python train.py --norm="layernorm" --positions="rope" --rope_base=5560.0 --init_std_o=0.00658 --weight_decay=0.13 --grad_clip=2.0 --batch_tokens=65536 --seq_len=1024 --doc_mask=true --train_tokens=315100000 --steps=4809
Each number is 128 + 24 x the weight over its row's rms, rounded and kept within 0 to 255. Layers, rows and columns count from 0. Numbers have three digits each. The size before them is the row's rms in percent of the matrix's.

# down: layer 9 MLP down (transposed), 768x192, rms 0.0707, rows 238-337, columns 0-63
# up: layer 9 MLP up, 768x192, rms 0.0835, rows 239-338, columns 0-63
down238 098:104118139125103147138119087124144145143113117141133131119134146100156141130134119177134123167134126158121151141135096145138117138151089151171107131106101114111126137116122095118134088127131099
up239 097:092112133130104151116119133130117130084148134118161131107142097126117097110150162121118149203179107151115143109085135123139122114135126115131133125100141137127164122133109165127147149121125122
down239 096:146163144166146084168125136118109186161113120152142140156093169115168139162136172174114081103109161135159146143156133135137107148127104145113105152137113129106088121114141108104116117138138148
up240 091:146143200092143116157164131148103121114136119121124149137121171146134167109195141083185183136148145143112163125115150147149129124125094124135102155119140169115118087087173111150100105092166108
down240 088:105125080135123111136113103112158150148134163114106102143107117129101105149072113103089105175073147091156100115107114118105116140109141118153128108153117140134138172143149166123121145162109171
up241 095:137112112135127128118134118152108101167119105129107094144102094148105137189144181127135135162127108118118131130127128116146127136120124151169171118117135149144118083084102146133103152111064106
down241 089:098127153146164160132116130105075148081120150106160139113146118141150147121109108120117119145142122171133162114118139128129114088075125154091106160133123131090081137137125122147151097141169170
up242 097:186126121157134132106124122134130137163109148176122154160104154148152128158097120098123132122102148114106164126144153052144107120136163091139123133110133115198116127130147116106116122137120090
down242 095:090161084103148133146179109144141134128152122093128123117128123103160120123152160119130157141122120114140074157102123201118167139094102131110156112146128119100140116151145137110167150124128148
up243 108:121138108112098138124137110073125121140133152130148117158126123130111169132169151134138093093112078145143161098134156152142157123102116108175127137142153134119137140119142135121109153085168117
down243 117:143098122196147146165118103164121148145104133104155134138123135107142084138123129177117100172112118095142126157080135140147127104076115111145132120109107101156128116163106124142140114165093127
up244 089:130132118104159139142112079146114125149153138110160110118112152089122130119146161115127139190139100140109092096147134128161147139113137136152121122114100157121113110086139174079138136182132127
down244 093:140133130146126131116147180143129152136089128124125151120148114139144100135112114165123126092140158125163175142083115147106130089173116110126125126153163106120132119164126090142143129088138119
up245 112:125139155120093099124146126157081108123095135120140136159160133149138134188186164142128138102110149129107142082094171137136128176120115147167126135085120127131118129093127115159126133129116135
down245 109:107112089150134121190141127120161086099137150132160113151090132104142141182084142143096113122129110126126160123101101136128119105131154139123127142116140147138140085145143120152119142163141121
up246 094:177142149134121120142108152129122115135123143134154114155086116134119135151125116117124170189148112102099134183130110126131113147136118132126182132114131142147141135108126150138117173084147088
down246 087:137138135150140104145143116132154141139155104148114143096130156142127139125135148128054116132115160124145165096136150104157127103115138104152156135115113121164115158162119125135096101124130157
up247 100:160132120121134115125125065119134121096089145142088169117142114155144121140081107131109115127188135144145164125125140143152132108110143122114156177139141145176071081152164155162124137152106141
down247 098:142112155123129131113123124132134125119145124119139093123143148106117135080170141188163158135100131132110057163111127127087125175141134162096156140150130103131148133112121094108149110131180175
up248 112:139149134118128084126110150128151148147144142136175104101153137120096098144144117139094175194131130111131097160166164113108135149132132112143101140087142155148136123119134076124139133075120149
down248 112:140107134169139174136155119140142139105103125134107119110116161149114115100146139125120079170131094118140132111091110100155115131128105124163124156075110119167079141130110148120136151142170192
up249 100:124104096105146080158112074174109108128135117135171122125090103150128139136121082162135097144105128072088102158134143129091164168170085114154100117131153152125099129105113114132121140106114143
down249 094:129095139107095191116147158151129145118131128125079136116163138101123102136136165113139172136113191157107149150118096122111134120065115122073106145085128128122156095108104084126116134119097139
up250 092:123157138103101118122102115128113171128130124179098108144071104126075177154152141123121139128135147152194149119130140160137119123161133133140132131111131088163129144105135101084095139114138127
down250 092:136150125131109133153130102101103136151113093102132126126213150104120122093134164136146139086107152133118114149123116093094144110093094116141075155156149150133114136148105165127172136133114122
up251 098:141135170097109091115139165090137168112133130117142172155143109127109146124132103122130168108116123157159110119086124101117123108125141125157115160152159144136100125100146136123105144076135117
down251 098:136128132099146165120114095160093108079109123154117138086139139105152116095138181161145113118165167138078161130156130150148139160156136112119144118117132125105174123123146163173127109156121125
up252 091:105108080108122125104141070138129118116111132108123144095148152122112101153122148088131133142158125127078136111146139057129128177129141128129128172100120147155133168166135118094109118157137109
down252 098:136159182153190140149170163098113131116114145188169117133120140132113086121126137129163132134161128136156129111083124169137107050120122118109140090140099132095116121111159144135152175123115134
up253 085:166134158110113146159081133139114103106146132105142154085138185157135109140103182122111152207153156136089108155110133126168129163124106128095097108102116125133134111161146146133103158123112147
down253 091:078120109131161118122161154114148175141098123178132112148099067112119159136151075111141114089105124135145142109130099110102119125127139114175167140132130141148114149094090127100138084117144142
up254 101:143169092111127138142114134185090117116102125097192088164149127123148122169145122140124169141117113134096117139104114156147080109118134124146157123104109114117149098084122123128154148171127153
down254 103:106105158154146092126092107079124143118130126146103130114148109105100121148152161178117097095122123157118101153114097092128153153133106120140150129114126094135093169101093074097119113098111116
up255 098:150184157083124116143151130115117148122129131167135114116136142110147135126114123119119130150142127083113133113102120151130150134155118141104116136119134082130103118146141111049086195140086147
down255 092:119147105116110149149141099180135091119127105077126127161177124142139107108126182127118155134140119169124175122128151104116073122128128124114114117107116093116139170105174130186137123104157162
up256 105:118120131061152161126122104098115156069109152123118137132148135153190137140120140125141146170139092117142119120114111105108128137158143081134143119106126114138126118091146131146086143121144153
down256 112:090124091125135086117149179130152131103175156124157111126090133110095130120089139104139133116172097077127104159076117131117158109124107120144127120141119137147108165148132117164129158141074142
up257 090:079114169101122139097132148135111153119152153102147123126145126117121151130117121165148121131141121118105113118110120162128098186143142068167116141110161104139149119129167159148153137106155120
down257 097:158136104155167128153105093153136116092061116166114134120097111146153107139133126134138170137113114114163134140128156100112149105107124164093142106155122132131085132115112123113126158146102128
up258 097:140064119124148134162122135140124153177136172131155095125163127131171135114103187144106096158094129134111136158134146138150108136150126131157142104145142132139108118072168168091124140106074147
down258 095:083160147138132086124128129119142120120175135116144160096079124171136149170154111120149124090120146118129106089129127113102149143124135157105103155113100123115127125149112087140120115156107119
up259 090:115144103082166119144134134119132105121117126122171188178107130107089151129105130120103124161102108100119083143141130142085118163150101111122128151114124170149110102124142145105102169147123155
down259 092:141124147159107163104113120136113147126124106148112071099138101146151116096153133146131135107165118119115173108128127112165116105143151126139157120121128073149134141148133111135126093117150132
up260 091:148127100124146118149140168145140124179103128151127135129135078097170103168133151172130109104100067135128130136081126105145132144199126105105120146116105093145137148085116096134126156119144121
down260 094:098147082105088145119127093082146122097136146092152118121108174134112129077135094116125137131130095149109176129133143145138155095129079122136149107144161142142165129150162164130086098133108088
up261 088:142097149183096122145141119164153169130144114143140110117103111143141147135087128140121132157135137108146141157115139139085121150136102132141153090073131116114105125102132164100116108133118134
down261 085:142121119112173172140102148118082080125064167101095138151156102122143092095175110137140128087083128165115156130118141115164170099111132156121144142121129125152119096177132080127156161092150165
up262 114:143133114138118101085098119159090110112121153116117077131135120142112115168144177143085126097144098136128165103128128161183152141136133128177149126096111151124147171156134160126113170108156115
down262 115:150134144165121147105153190138123135138097114094148129118130109116112154126111165119112110134105127117146109139110112094123092140168103125104115146118126145142138093129089128100134138112179160
up263 099:117115164158141131135108107121102119130116161125096126157134168106165140156149124136134101103090154100147150156111102079121128131125143099154159099118123110150101138150113075107109125149112160
down263 102:133152114090143134134108156098133167179138114126127118129178087148121141125122132093129155142112125165111160118148160128162141147104130162091108128101149164098168149107119156155133149095163113
up264 103:119108118135121137121151129141121108169110153069116095134156123144120106141167200130110148131117103150146123110109148116127121142073142135198123165110107152130151157122128129131100120126082127
down264 102:150170075150122118121071102150137113133125106121168075115142119154115161077095141092137148104114132111128096128154124119133108099106112136130097120132139112117108122069150120156134118168130129
up265 088:141122147111151120105153140106113139126128200100159105115141136112114091143104157123160137135136122110104121143130126133098053087160142112115146121130185137133126169101172154109099153126112098
down265 083:137168109154110116153128125152149148149138069148130158088122160114106171117113142147109140120139149131159115116144110130149220151114109121125126138138113145134142091110106100139176127119153117
up266 112:100151117131133128119125138137084155144112104132134140128117105162079156167158111100169152111116133134155174125108160121148106125161102112139114155104166136141108162114131109083089140115110108
down266 106:116132157132129133110134131128118180135120110103085092103135145131116114133119141140137157124131126139140153153096115127166146133150155133158166129165155147104184119144103146099134167120172156
up267 102:132090106111133097126151084119097110115100147147137149112096082119142112121095119109121180113132122125130128121112120143114164147121131126128147164147113130153112139118150121129108123172108136
down267 099:139117162141127129152114165137111113161110153107157129099125181166144138115143109152128150150083157122148093128120113111131101099124114148077108101103130139130110095133127115121137132091124146
up268 075:122131161109131109140127121163079105135122179133134120137115133135124145180116164111127132150133105139110129157118118118123131158133075125166202146113115122173116132100173137112112171097077136
down268 087:110118147099125105159100114157108116126124195119128126117120127129154159133145152118144139143140111144083139124091150125143101171136109088155173133135165130174127128121182124124103154108082142
up269 103:136145108122172107128128140109123134112092129144167170162055147126147121148129121108159122144102092131094118112130134102138128140149128133149167112126110161167132093126119133114158160133126155
down269 103:138142100151089149094127114124108152113153122118118133111144150109140106159135133128077161146170136146121158159090147112116109129118119133163128180137115143135136149125128128138131138080141122
up270 103:113140134159126097145117113153130110176099103121105122097158119112117087134164124133104101203159142091115146128128156107146088191119116127124112151129139127112102108124125127157098154129097111
down270 094:106161141121120133100117140066164150131141185128159094152143136141127152097140115113130130097139142138113105119120121158134157123132156101185180134092141104151129151150171126103168129125122141
up271 112:152158132138089111117122140138066123181098125171112171159175141111117088123115082114121097134127170146121159124104134159140090113122126134119140171123134110207117114083110110113134092080162138
down271 113:151130141127136137160081134135139114100171142154125124114182105160142134104144107110095137137144119121094119143135104161144120114179126095116146150141122138108115159114161147155143139168111138
up272 096:155109119172139085149112118121091088114112142148169112108131096133136107120164125129093130120126089078089126090132145146150139162132145123153110155124111122124096133138140116168122147094102083
down272 098:101181141095158150123102120115132147135133143087099115130139154100144143145178147144125107147115162180130135124129088137127114131118144170164149112105156126113182115146142145118149129177137130
up273 101:132133105103119116153135128146112090128143141146184148079122124137125118125126120121105125146136149147115161138109107155085143122091087090119137154141111129157060127121181147125097068140166134
down273 101:136111135152129124129128090163121149145087134104136117149155145147082129155103100136152112131089099120169138119139138137137132129146154116151131118134183115129124151133142090122139158117115132
up274 089:092092175081108125112123139116143126163170147097137084117129083128147138137122129152159174131139121156096121139125130171160124156122128121186113113144165119146109145122119135127126156134126123
down274 092:131153109141133140140137148116116150061098118145118176135124163144108120097138116138144122132106096141171134112122150085130155106137120114081142143110092126111112137145127114156142102108120115
up275 104:149179158102134115149120181183089134093118133103171146145126132084117119118152119132139158094138144108108118140068114173131145132088130125138128168123140089163098103143152088113132146136169140
down275 101:088127101133146096106120096140117115115130143116117152091112115076096147106119109148090076162148105136190134133185109130138118100145158088151155100161111109129128136159140100115109166142064120
up276 113:135151175149174087122132139137152107136110140131129101107144158120183128156129117126133144122115100089128167161137141111106140161121100099165140141116097156127130122111101129170089167145096136
down276 112:148134114113125140135115089120126148124077140143137176159092146151126124124161162132139109091139133117129101121118139112134120058106179110066137118114185116155090111116136156123107116121152131
up277 112:143160173073148126143098140111153120122151173153131149131120138131160157114125139177122125143128126128116123134127109116120118109117128093133120099073115121137138139100109131137100148113140142
down277 112:078129114165152116153133138140135108162098124103115130131106124125083107133133110108138105130174102149159074127109150134144174131151126090130113123140140125121113111113141133095132132137130137
up278 097:150148120145123149134123119173133146119090135175111132157121120113172149119149129113153154150147109154104160099107131128163158137114087145115127153067123054139086096109135123129108108117138126
down278 096:163129094090094140107142143143125092102095148110174094090140163104146128108115148116107115163113111132129128121178126110100105090155148139148113141140140183107136114158165140137121151147141095
up279 101:112134082117122104072123119111124156095141150115121082157133103114092119170157170120134158105121148122145143166098136118128111113111164130177130111144144101096118135185101148112107157136147122
down279 105:129109162117139106141134145120087093150118105117157144114129111158147138126143108105110110139107130106146142087146139133151139178177113070106158148139120161159139152098180096131147120090084133
up280 092:158100133131111109105142121113120126149136138141152136087098126115149146149155153143171134126161106103125117163096107145135168097159162138124143149083143132158115149075122100091126138106122133
down280 089:114117109111128159141128118123123146072099132156120142113132129167084144135104127129097140165092137186125119128106135111152094133101120134118159107173137125104150153170139163138125136150134120
up281 102:152151129109116075134131173148092144130123118167166138133104136139115154099118125111110134103163135114139139159126121118125089133140112106130151128123142145179083103104147103107100165116133151
down281 100:090139184128121128142132144110147124156155127120105162142144101136117114127133093136096127102122163134121131094135114143137152150151101077127131163172125094103113087154143150131128103112138154
up282 100:126163140114132152099141093150101136139123163166148133173097141083157091108139154155114154140114116122171167108091126126117123105151108116145166107119141144100110131166119105113117141117101207
down282 104:101128117114115115106104123123094154131097133109141153165084118114109170213142113163094117112097095106149130109126174167107115161163125112152136101166134132148130121112186128121139108096100148
up283 100:137105163121127159160128125119120150184149134143140121137146111115145116150199110149115138154169144129101156122160110155139125135110087124110116185131118164121111144120135098114142105061080093
down283 096:145139106106120160116097107159160112087100165151110138128097146130136148102079144114174142099112108120126105140094146085123150115144146156123136130128123115161142151135133127184101141163148163
up284 110:123154099087118151133125101155155131172119174139138165144085095129167140128093158111129127155137132102129133170106137125122128089124073130125157193128148161140096069132173158133113158143123138
down284 084:119072160111110138117130157114130119148099095156110162134125112108122142129106130112125122140124101108119146157132137122149095136156100143094150139141108108124113115118170121117125104107160149
up285 130:133160099117137079147121091140139170187112120155166140164085087122118157153110164128132127130115113085137140179126160120140115120112080139132179198130153107134095099110180125119111151106104139
down285 096:124134129129130105136121074139135135137094085138116135137122141096140124114110128088128131143130114111154145144124158137135099106123086187078134151126124138089130101139104130121151129134155119
up286 102:160122123113136131093084112124135120110100141158125128134143136124202157158091132093151161099119130148169123130129138107134153121132100121116130116140112128127122099093146118147110143138167153
down286 100:088138126116136084149130100155115187153136088107116134130103137135071130140154162167118098155119174131108095111115114165123099132146130145057128113127145125131104170154167155144109107099098133
up287 092:118137178118127161157132126139115126163144140152143102121117129105131116096152121171128097116153106119123127120136101119101089136138153089121153155098160155132090137107159162148121116150111143
down287 085:128157120154121126123125135098137157109092116106139143122112148149102099130119129134128153113115136145127134130112132145158122103139094159130109124125080115126158128132097108089149141137123118
up288 089:100116132101105134143143154137149133136119142126131102113173169146140175129155151149150124153136128146117163098128112098119111155117074137118110141148153172143103157134111100132099127107128143
down288 082:110115131148121167114141111143085174148115092135119154141106126143148102119111126041144126124146101111121100184132132141132163113158160115128141120128122076119123146129187127100163127173147112
up289 098:140154144122133142147130117143124114141155153148170186166130118123137114161137105110187132114118122157127105160131144132127109152143164145157074154127114123106125167139122113130145150123126113
down289 097:150081086087139126131114110134146124131121142109122111123115172121131127099078114153112100124095144055146140125110075117130167153136117148153166125131145163171129123116152108149097144157129128
up290 061:103143123100153111167120088179098151132132156136158168143131105126163150175147160146157138146138112128094129177113137130130089149132115100172162142120140117159110110112159126092093169114088107
down290 128:122166127104126103153122099164104150133131169132160159125116106133157144158148153156160144147135119143092135155086149117132092149141109078173162143110156115172119116105164125109106171102084132
up291 104:111156146126098094173131116133113124075127138088113084119142162142139110142156122134104116131132136119107124116107149127169126158108085145146150135107156134124136089165115123140134171143113135
down291 096:158096106127174144144092114143173166119062165116165116100099124106164147116149143162139137149128133131179152124115142145126119133130165113103114148129098110134140125107117139143136087102165119
up292 100:169130166102151101151111141113155158145149135123136104140113144100121107147133118154102142156138149072157160168067150095113131136114115113165114170115146140119106130120088090100123181066115148
down292 096:142165143086163095131131124137169131126100140146109132112117113140141120109103103094150098115118132123111135097110142171161146089141152135110150142155138152105114105138101152136161087196128162
up293 103:137159134135106091124128103129117152172103094163151167128138136085125131139119087129135141143149087102119147168121096122148115131191159126134117092134110147133147127130130164142094130056111097
down293 099:171132053094138104144109105134093150123164136145089124139100121172128153148154128105122115125113119127101120084160117122105165128131108111108178134113141135162104096156101091162130134163112121
up294 104:128128081074137155139123087154087146115092148166118140128161127151088119133126080120170164146149098171122090165103160102133102142137095127101117155099184147150138107091118124173117110150128113
down294 110:083122144119164087117103150119130117129136152097144148141088109155120182132150116103153122107112145129118137149121157122124143152141172158121151139125112126161153125134117181113095157108160128
up295 094:131115109098164100145121103149132130147134154133148117134118119122158104122117078134093155155162133092125136203137141135133127127105140119114130089138120117137083136098130091126149155125117139
down295 095:118131119151094146097146123097102152113101095129127156145138113138082168124124191115141126154118134181098108092109104131107117131153113124118130138085099145097182105126101158131133095126119123
up296 091:142125110108150111158153136196135125136126110112144078139117147120114100139155113160106125211088127085105090124117115105116112136115101145126109162127141104128094092112121084130105137135102130
down296 096:133132118175105159108108102120106157158143147150137144084152119115128142133091149094138102124129137145110165126125133124115108082131146116180111118123130145123182128134157161130126144120144142
up297 095:117124101098150126149090114138126128184145122143120141091160070139168101135131114129121100133179131143122102127125151156118091136118137122136140125074132141135158121094118124107107163121111107
down297 092:134100111137131134152150131085116131107113152109155115200100176096099134117098162146120130122087118141161116155126129094121142126160138135147118121136146144163143175127142106143160123131096142
up298 108:132175138125145099106110160129110135128114112143136121148125086124105123120171185177150109129128121106082101129084173126159140130108105116162152128105150103122177118095100061177118179132087119
down298 104:110136129113190141132117133160099149113154161113097109111119160141122156057135138136113092134109085127145124120132123123171160150114161081167118139136154126114139124136143093126136146118138115
up299 093:128169129086160084124166124139109153168103139119138120148144161101145166138143134129128159152116121111112122121111132117132123121096118117127143129092096130099163144129126109152110124118098130
down299 114:115165112113176132151107097130122116131097144144126121143127140121113129136137125120141147128149088122101131173111134120148098133134107145166106161099127102158167144120153097145136125096087156
up300 099:137152138113152155156149099151095137121151097169177115143079157118117121119135104151134133162157126093121112130122123105110137162125106098125122121098132113118122131130137099121098136130102139
down300 098:101135153141109111116159139147121144148127130136094120145162120113130111134163130133122139100125122168073148090138117139123118113133084138110102132117118125135093112146076122132142126139070156
up301 060:123131118123119109151139109182134153145126208147150180143111140149168146150114142140179136127121142131099139152110140111120109142108149093152163132074131114175123116084131108124110164068105128
down301 108:118152143120130103151119100166127146140121175143155151141104126144149137145127146161161151136132131145097127160077145104127106145139124068173169136100147111167129124110165112125107168092096128
up302 091:112153131115089141155131108160104105098129150094118117100142138114114116142118112143102109101102138155091101136150124099131134149129183121162087122099097134157150129143126163133104123158091127
down302 093:154126090148174097092113154129161145196123087165175142119118136142139090098129109111130175159155155135143138123110117125107122139141069133115125131159132112117113117083089119169145136110159112
up303 102:165127126089144133125095081125109166160088184100137141111081138117139155186132095124152145095142148119158118126121136173159131129101152110126137119126133140137146098150138154107104143098144129
down303 093:136123121161134139104145170119125156124125120155107135123095127141112147116129157129137177169111135132119111117128169141094097140152093110124154129135106113118084141118144099140134095153104107
up304 100:131172169181143106139137143149116139117131114087152150141095088143128159135164169143167095146145125113140104107093142129159134101149125139143164138100114133098112125135146164123082114091071129
down304 094:160129128091113149113093128114136095132147121132155173126133131125126135106088122140103118107087113129135143125143110093094121129148115141132129111145140147161129149083135133118135141136150145
up305 099:161121113124168140138107151112161158132078118080168111135130167123131136137136142146106134120131129143082116140127119136149123148096116168131195141117123165152119109102124140128104152140108110
down305 100:124165128118093128124142129122118097133213158134125135112141153131151113105142101136135112119135120130107153150138136138126132084155133085102101123124161129127106133130139125120179143093150168
up306 103:199112160136148100133079101111100091125114135144204125137093122122150123144151158172131099145147131108111112100122143088136075132125104100119149147124131088155066143113171111128124139074090153
down306 093:110174134137121138120147135133102142140110120188110097101130066107100203092127140142137153149126153139133153119136091178149138111118168133143100087122077115115159137096061141110166145151136136
up307 103:104127192173124115100136151120117127125118125074122123116124135132134143147131108140134109118151127113121084153089156116118157146092171125151126122101129160102106173110116132133113137118130139
down307 096:126126133089124169151147120148144119102145134140135133092109134139146103135097124127113141108129123105110156127111134142143081117164081118083179120143157112117144109170138160089104127105098122
up308 097:094108116101097138126089176129144150149133132114171134166139116137104133134109127110172168167165141070128096107102137109162078137087114124132104151083165107098141093103177124163107157130148107
down308 091:150093148197114116141142115161055134116112096131134149124107105122120143139145160125145095125101108185136167140111115178093169127115122111074116128129140130114106142144108128117121095135121143
up309 098:162109164128146150179132145116096118149138127129104130086128185195115109136152100130120118117151116085095083123126124101077126174172146071186127148128108103154124124115090097114039165125114119
down309 097:118151090121112103137157110109082115137114120125128114142114086072132131103125132141117137127096090161138142137087165157171106114115135154115137135127156108103158103163173176146180131121124055
up310 108:144147137110119118131124145143157105129097128125103117189155129133138114134121167199126144159090121134058131164147125120151111088118113053140126145119133130127116154105108134141092155137095118
down310 103:120122123138162161143146111071122152119108121136120135068120133131116119154155132087119149119140098095165161111110180131108137133132119175140138115150138173138171074132144089106136106117149125
up311 104:156122151136160070093135085138110151140096114127173121130156103138128128129122159138152128155111158107132135116151144075124123151136143128126166149132114155142135108112108143077144131128139131
down311 117:129176079139109157154148125147138171153139111165089148107091154121122104087156144115104153108152134124146118143139117133164101123114094101133107028125153131132167125141106124167106112146159128
up312 114:106131093093089108123112077154102080151103139102128124132132124130101156158165107123131161125094128144151135165119142104134122168150135117148131104125145185127151140177116118085119125111103136
down312 113:140178112133121121083115139121146118111109083148131091130137122121097076137142151133121116132150159085101144069108149184143113150106132130110131144114145135104125131151177147109104113126156163
up313 114:115102131105092133114082101153088168138098116167131137185120058123143151122118162132160142104135086150096145165111123131136129128182126077121116160100120114113138127148136094119100165101098123
down313 111:115151119138121126107147163139161110124106142110125124144152127158113137155143118113119142113137154067122073124128148144120122135184155104099150124122088147136117125114072094154148089139120088
up314 090:146133120132124107138127105110174116118145117132130138118132107147160127170114130165154151095094079130171163147113111087130122122146145117173186165138121148116151144146111126145135124149102122
down314 086:128152140088159136149156137149101163148124160123148165130144120164061146098117141111106144159185142129109128141135098146130113101084115122117124136154178107103090164120153116156111099115163103
up315 103:137131155103132108154153099114130200166083128161122135143155111153160094125117136142113111149098137121143116150144147088152123142152125132118128126123137158122136126114104103129151138080048134
down315 102:161149123150134135130105130176076090154131146112181187139132157108099120078139124103155135105149122114095110141112135161114125171140101130116184117153125086160135131101154116112141121158124159
up316 102:130115147151158106123127093141123164129126134126121106104100156128143110136096168114117123147160156103147152171124128087129112130102096149138156140102124099129164097149158128116175121122087174
down316 098:117127120086113132116131154149132065124120125132118155130110102069113133150123137130161130172096116152137100118161110154112155164151135193147111133153130165131134163128108121124079110103109062
up317 113:129156146116112131096107117158095141136071158131117125162125164106155129122161138119166130109118122120114136139118137129162151145150095122104102137082121126162152131142116130097116108111099144
down317 121:126159110169127108123126126169138126104127079165133154116094141167075140128142177112111154119138136189116106147123118127160127132122134134157130129164131137138152096154106121174137125172041121
up318 097:167111102132101116127154121135083069177163140125099130101123118135158134119130147142148171176172121167115141108099146122111132163157115152147147177143154150117108100100164153091118127137144091
down318 094:102135137106152148148128130081141216144106150135147104136142143154112131099113094126130149105136121110116106162147121132108100077087121118079111105121124114113178126133078085129144139140102156
up319 093:114118114111145120136120127150111166185107117104157133114086151138118120134130154138121150168132100171111141128107125157116109151158122099146153105137180155135154108100144108096114169089099094
down319 120:118117139135129147126125122151144147138080128116133146152125103105095102079156147107115144151171107137124134124132116109170158133113140089126119143110098118136093110118147129116128138151167106
up320 092:108125097171157136141156101095130096092136131113133072112134113125120093089119132130131126100084124185115134128113124142109150119126072118140177174090136133142161117107125105150169118128110173
down320 091:137131120121136111143111094164117145124116132153128169123150147097097134121128130140100119145183099100121125143106118174134068109133147140109152127142154089113118111187129098110101149139117054
up321 110:159141120153151079129130148121102128156138124108140117148130126153126159123122095145112143088106120135072118107135140106116147126169093102122144131152110142164133056115123117158119118107135170
down321 105:083126156115137150142133088180091134125112145140120148111112117158125114131131188135123110135133096124143136113132125151152151149115132137134134119114136105143093129163130121169151093121157091
up322 089:150107099133104075115136123102116162126161134122144135134154121126124142123132090149107126121144144148099109152076138144139117119132147133143117098108192134132112122091136069105115132118088107
down322 099:091117149129136172148136114134158091119101130148106127107115113165128138126129146122159140151110112079155099096164124129100140177116114120138145149156088152129144119188119175127113158148141154
up323 113:144162097145098097115146066153117115147100130117111140089139128120144107197148156149115136122141135126133146151091124151173130133118126132165170145114147119143097132143125116087116147115125163
down323 097:167112127117152100150125172102171104093137140110105129119102184181098132096172121133127126117120117161117132099130149125117105130115117124159129152138131155162092150145092083107131160149117126
up324 104:180126168102118148113146112136115132110102182141124185142118149116135107112093104110114162123125143122153151146165119128163136157114094126147165123148103120156112119111138120098124123168143142
down324 106:109125169142122158138118123121141147133164098128104149117108146122084158114178134167100054116097140117122122123087112149095108130128082096146142147125098140141143170186157101147104127121100139
up325 094:114155114095118117139149149120122128140132141130115186153104120101125134132098150115160138107111101165159104128134128096097122141121123125141150121138152136155119152115187147115101135136130178
down325 092:113121148118118199105112082131115162128133138149091085120137145145160088148130132138154172157140137131098151111117133201135094110099143131114115180078084110106133129114128143172143158109157090
up326 099:099145140120151112103157149140119120148114139137148125140138148080177140098115130103151169150128100092139138114125142148092119128114107119127090108136124151128125151109133114139125120095123136
down326 104:155095118134115117155125076120115127147071123139145129109131110150125128159145110138107156121132140165124114148098091110142125130115139123138107132129138133152111116118114121123113114140114109
up327 113:105121125130129119122104126142115111170107141125144092140119132102138154137101127142104135152100101141104135190115141095107094130166098123176132134082140113166143148142099091058147163077096098
down327 142:150152129139151137086143109159147138104067159144118093119115114079149096143148097133145116155138132133161118121156114108180135103137129115111117122126114093141128186100144119153120141109107128
up328 104:100137113126090110127118129168124118125108154178102133129157133134151143114148123134129123128155123086130147151155136100126117162167112085146130157131139098136139141116218123132123137115098093
down328 098:132135163133157137129115154100116172129135117107139133151108135102140119146161098145142107133128117134128133100165108083156132161159153116124148141117090117113131145120138092127083075130127134
up329 102:117121128123123162138157084125121113127136139141170120110136093169113141100151134179168083145094087163161172157118131078102114108147147101109155092102172134118108176107106160145117116104107128
down329 097:147125105160137136159124084160137145121144090103073164131157118121127122152106142137084089167136112133107116164135141161099136125133130075121134168146118146129115162178136109143092139119158111
up330 104:130096137127121103134143144126091149135086153191159138126128087158142136099115102150134107126104088127150127155078144124134102123172095111101124157138165095153077131156164111120118152068123125
down330 103:105143118140155145136158137153158145104090131105124146157119185113126152126138145103100111135137113126127151118125092161144140118129143096158135102174110123145126130113142104136178091158145158
up331 112:083155111096160119104121106120085128167102164137133104142117125114145160137134158148147079125125109094088071127087149147135156104140147113175129145077129113153141138159104098164113144121098137
down331 123:140153166146125132138109117174156171127113119077125136143108097104167116104138119149115142137129102145152144083117154134124100108052095104100134113162166103145114104136171155109138111108137150
up332 100:106141141115190126135147140141096108140139157099145082111144142142077083120116137191108111112146133098143115132087130132122123146121161136157140124141131144146129108163098137089128157130107115
down332 111:111124125160123116109137106083095136131124137141127150190120121128159135155167134119119152145133141143097124121151129139128110108150112118129125134151154098144122109094160118123112072119151116
up333 098:109140094137117112124133120168110131153133152141078157179184094118141145146120154148101139117157141130118111136107191155168127151133103118133154123112142078145099162105143109144135088140101132
down333 102:102133138162159186127107142122108122123118153121155114117130129121102132133130105131137110136074139075118154120120133126100097139158119120154116127113122132147120115175122162083117210162102156
up334 103:088123126107100126129159114141153098101124134106079116153114084135114101098202134153161128109114125157143152101127161113147134147126119117163147105130109162106136130148128154136066124156090125
down334 111:139122124158119157138155108110129085122118136109128123138138076124159114139064112125096163151122082077138126170155128117141165095116118134103121113103131148109129093135174083139081162157160108
up335 096:132123120127096120154121139133136141150145131135131191106175117094135085139124125162122130152138074168070146166084114133121115152108132116111132136120138108168146113153105095112154128119145142
down335 102:122149120122126147138077125117146120125108143171132078134080139138104182130131116130140146105104129117168140107172150106137138116152092128144145150110100125122142153119149171153085125099104114
up336 097:136138168131127124120136085114119152131119167166138077152104120120059157144118140123171126156123102133094131145117116142099156126112113131126185141138146169149097129142130148125073135145142122
down336 097:116105116113110147123144130116133137152149126132135146107174159080138155126139139122108156098170146097130146125115120130093155147090122159165131156148148131134140083156121145107167131118108085
up337 095:123133179086109134149112159107149119097117183119117158122133121136132138133124103114125138107129155126130145149118142143158138125112071144135139117137140119147084130133165179123139154080143118
down337 090:134128123122150159120150129128135151136155105135118125085133121107147119157152157133166124128152196130115141105128107129115147138142105145157117172123148119043193101129130112149121147172127085
up338 094:151133139134142120127133075160104131098091153132151091161158151127111101126113151098138149116116094105119113144112167077114142144132163111108119158119144151145144128122133115151134143154109118